From a checkpoint of a small transformer trained on Wikipedia: no biases in attention or MLP.
Each number is 128 + 32 x the weight over the matrix's rms, rounded and kept within 0 to 255. Layers, rows and columns count from 0. Numbers have three digits each.

# o: layer 10 attention output (transposed), 128x64, rms 0.124, rows 7-26, columns 0-63
# v: layer 10 attention value, 128x64, rms 0.188, rows 8-27, columns 0-63
o7:106166154187137148146103186152043094110156076138146109164067126103112176106121117139161154145104102104160134106102140134092153145173105118125102163122120083160127129182095077098127157124167128
v8:099106083171165231128124121125139075080101166121151201155115143182111117125048102100111120161117129139104128156118158109148173169160149153087182168166162165194072107104106119106130178085101044
o8:155113172140140119116163157163089138145184157129187050134129096125192163188139101188106119105126110123124114114161166108078090111110126123117136130121114138141119153119149138154153049180156079
v9:166137151141081169168128109140098118166140148112104065042146101085133134122130067115090139032104109094185133058164081205113132150134143159177126161185171134084126141111137093103132118147182122
o9:120115104137120154109136180097172171137135135133177117152117161149129163095068170091125082213173102133136125155079140139105127110114156102067154150071143109090161132122157159163121117161109070
v10:131124155109137158145055173111121106137141160131155146107121144090145066157196114119115126115098104084173129124102164116190118114094098101115157132099164085156083103141080113138103106146069146
o10:066134153097105133100197158103105118093146107100124103187119157141096161095113142108154137111101111119139131165144148107125107152113094166107176143139123154108177141198139147143154156076156135
v11:050156122135115090146130120138149149103110123153158154175098099069122146096116119073160099140152141189155150085193126166171143063139171124145125091169118104114128102177103087137076160099108095
o11:246123156140138176134116140080138069162101111085098066100132167153115075120126169169105133147129131080102136147102159059099115184184088110121145156114108132138154177090128188121164116148154177
v12:098131129128050115125129138112117187149172107124088099131124153115102085113108143163106092108132122142091109126159123087164175080124181147130177159099172084147141170043134072106036193149129172
o12:200108145095155169181173069142162123158112135136145146138119110144164182133160212082170079131161146107129135128084154177127142131117107111106119150132138128178126094134123118117191117124184070
v13:030237124156123170130136072086113101070159139095138089135115176152142143126141165137124146164030150164110119108218140056102120161131082043188070173094128171107080142131138123227110163113175101
o13:161128090087142102116095066144147185130105143109099202140121108089103066118121044179069147158152154108127142133064175070118167118173181067042181112074124107129151102177112053153074119205184097
v14:119126166148108137046109150133114161111085130120113153118157117101141097122071099207064146119113159136065125123161109157133136163100116166116098117123113135192101078198187100151176145055111105
o14:119166175137134131128184142127110153138109137123045142128075130158141137122080114107130150142098135147164136110091102139144101129149088150132130149117117136092167137135115128165139159103076120
v15:083022147156127177161105101095097122123093132165117047099151127139153172144113153186199188102169108165162116132164147173109091194127062161098190054189192166163194142125165140062142085110101119
o15:159117139083161144077142101127119105143134148081105088064129070155117199117125108081112108107161098095075156237146098139093178106088134067120057068128032138155074145179107170159096131120145150
v16:158152103151107145118115107156155060151156183077163108081145077198095095074122171154076134125119071107166106177159094136143149112139129186142116196087099139099150188140098116079089175177129111
o16:151099103055131083129140152125097167125165118142125163174078183055124148158177104163109170150086162129107155107111147121098097106103152091104139123142179089162126080158059170183146123086130081
v17:130077083154148129218162104131140201171132035089128159136131119141108094204102152121130128164064135141151060177113147135188107145198102165144157149108171097129100159144152193107117141221109141
o17:136200167117183133125111145116096022090127190118116117132163126152123156056159104112118140100160138148142203072181082097101134132101202097076105125155108141117134110091123078140151120084148128
v18:146156112038111120053100106167127088153153132155140097152174112100124127152098156161166136162100179110165118092069153108109079108130098105149098115177103139106124142103166137123127112144087114
o18:142093040144126138144081179092143149095114171113207117141146159179132129094132120154123148131124114141070071156125093116103109100130155104103138111173104137110110100133139129115113115134129164
v19:142088143158101139138141107129145113154176108102121189153143116161128125125131118126099160124155167094154142155126154131114142095131125108079135122144196152101118121094111119137090147187141146
o19:120146129104139118144076150104158175144142179147130100077142096139149122123141146110165079089092135050118123122177087122138157098144132119180149128178122131122105129112125158114162150079079101
v20:072141165150241139110151139106112127130160152096128166112124078101112132094071116093007111157142133175140147095124110124103068137112158113129150151145161158100176122176159159160063068140110158
o20:091136131098098138099088178069154100115163100121092133064123131054068114169164102098187169025077186122128143132121081133132127131154120169156105038078075140077145163195103163131120173169070106
v21:122140157179109128127129091163107134169106097108120153093094061138098153113158100111064151107148141127145114133151093124109084160144156129151112119146119102176052072083142116084127128151128092
o21:184172077074112130115108131149140164127139145123157126155126125134149134115129094164176071121166135120111157146126160171109148108113085135141141123089144120093166138138084124109155100150116118
v22:087127108118148115087154057077155136176124158123147068167095137121152131139120163181119199153101114201138137089137128121120160130168100102136085136122137181101171063210117157148104131096167108
o22:196077159106152170104137159143065169110090098072007109074111124130126124127099140114169118146155113072073130133165130147150171143111172171104118116048164112116131155130078134164151145124071180
v23:145080204125144149166112169172118184135098134097074217147139186161138145066139080102106078099107085175144162147143080120199094103171135055103123124164162155159113049110165144111110146100136118
o23:129085097146132123116129107101128061135173066169136111092120097130139073120126182164143127177144138085136166129123144192120172134103118188178141101136102093130139120131080111082117133165095201
v24:088148095136090131126122110136069226015123051094102094161150114131129071102149166140188127146150196147126125057143148014108097144079164160180204086135105169106069222196141140039081054183092121
o24:120104108131200164131176116102141190199138200177152146147094111093117106147107126228068098127133090053127197167178132110116216104161159101083143173141115117166121040098134157088108157111127169
v25:103086102108207157097162153130086101109160178147104153082127189114118167152141129185146098152177109125180098078137132094114050110162114111125090176071118080124095105093088138109134082167178152
o25:149093076116114125145119118170152138112121121121247137149107130140131130124096129119145138133169153109118126125126146122136157104090121126132149113132149144094108113088138142119099110150166154
v26:125105100176137165160148143141132099074112142097064187182135146062173075098151169159114150129092162168121075095072111123168128117154166202171203125158162135183111076099168143086134153132126174
o26:127119042105150075103130140138093192142126152162177128096143141240077144151126158101126099110134201150089129231137123163099140070129106099099138094103063090089133134137091092167103164130138127
v27:159116142132176052090161157072040124127137158158156087122132136117181129111121086143144158124157146120105135112106079080116064064104145168148149192149071129093046078059159087137156098149126118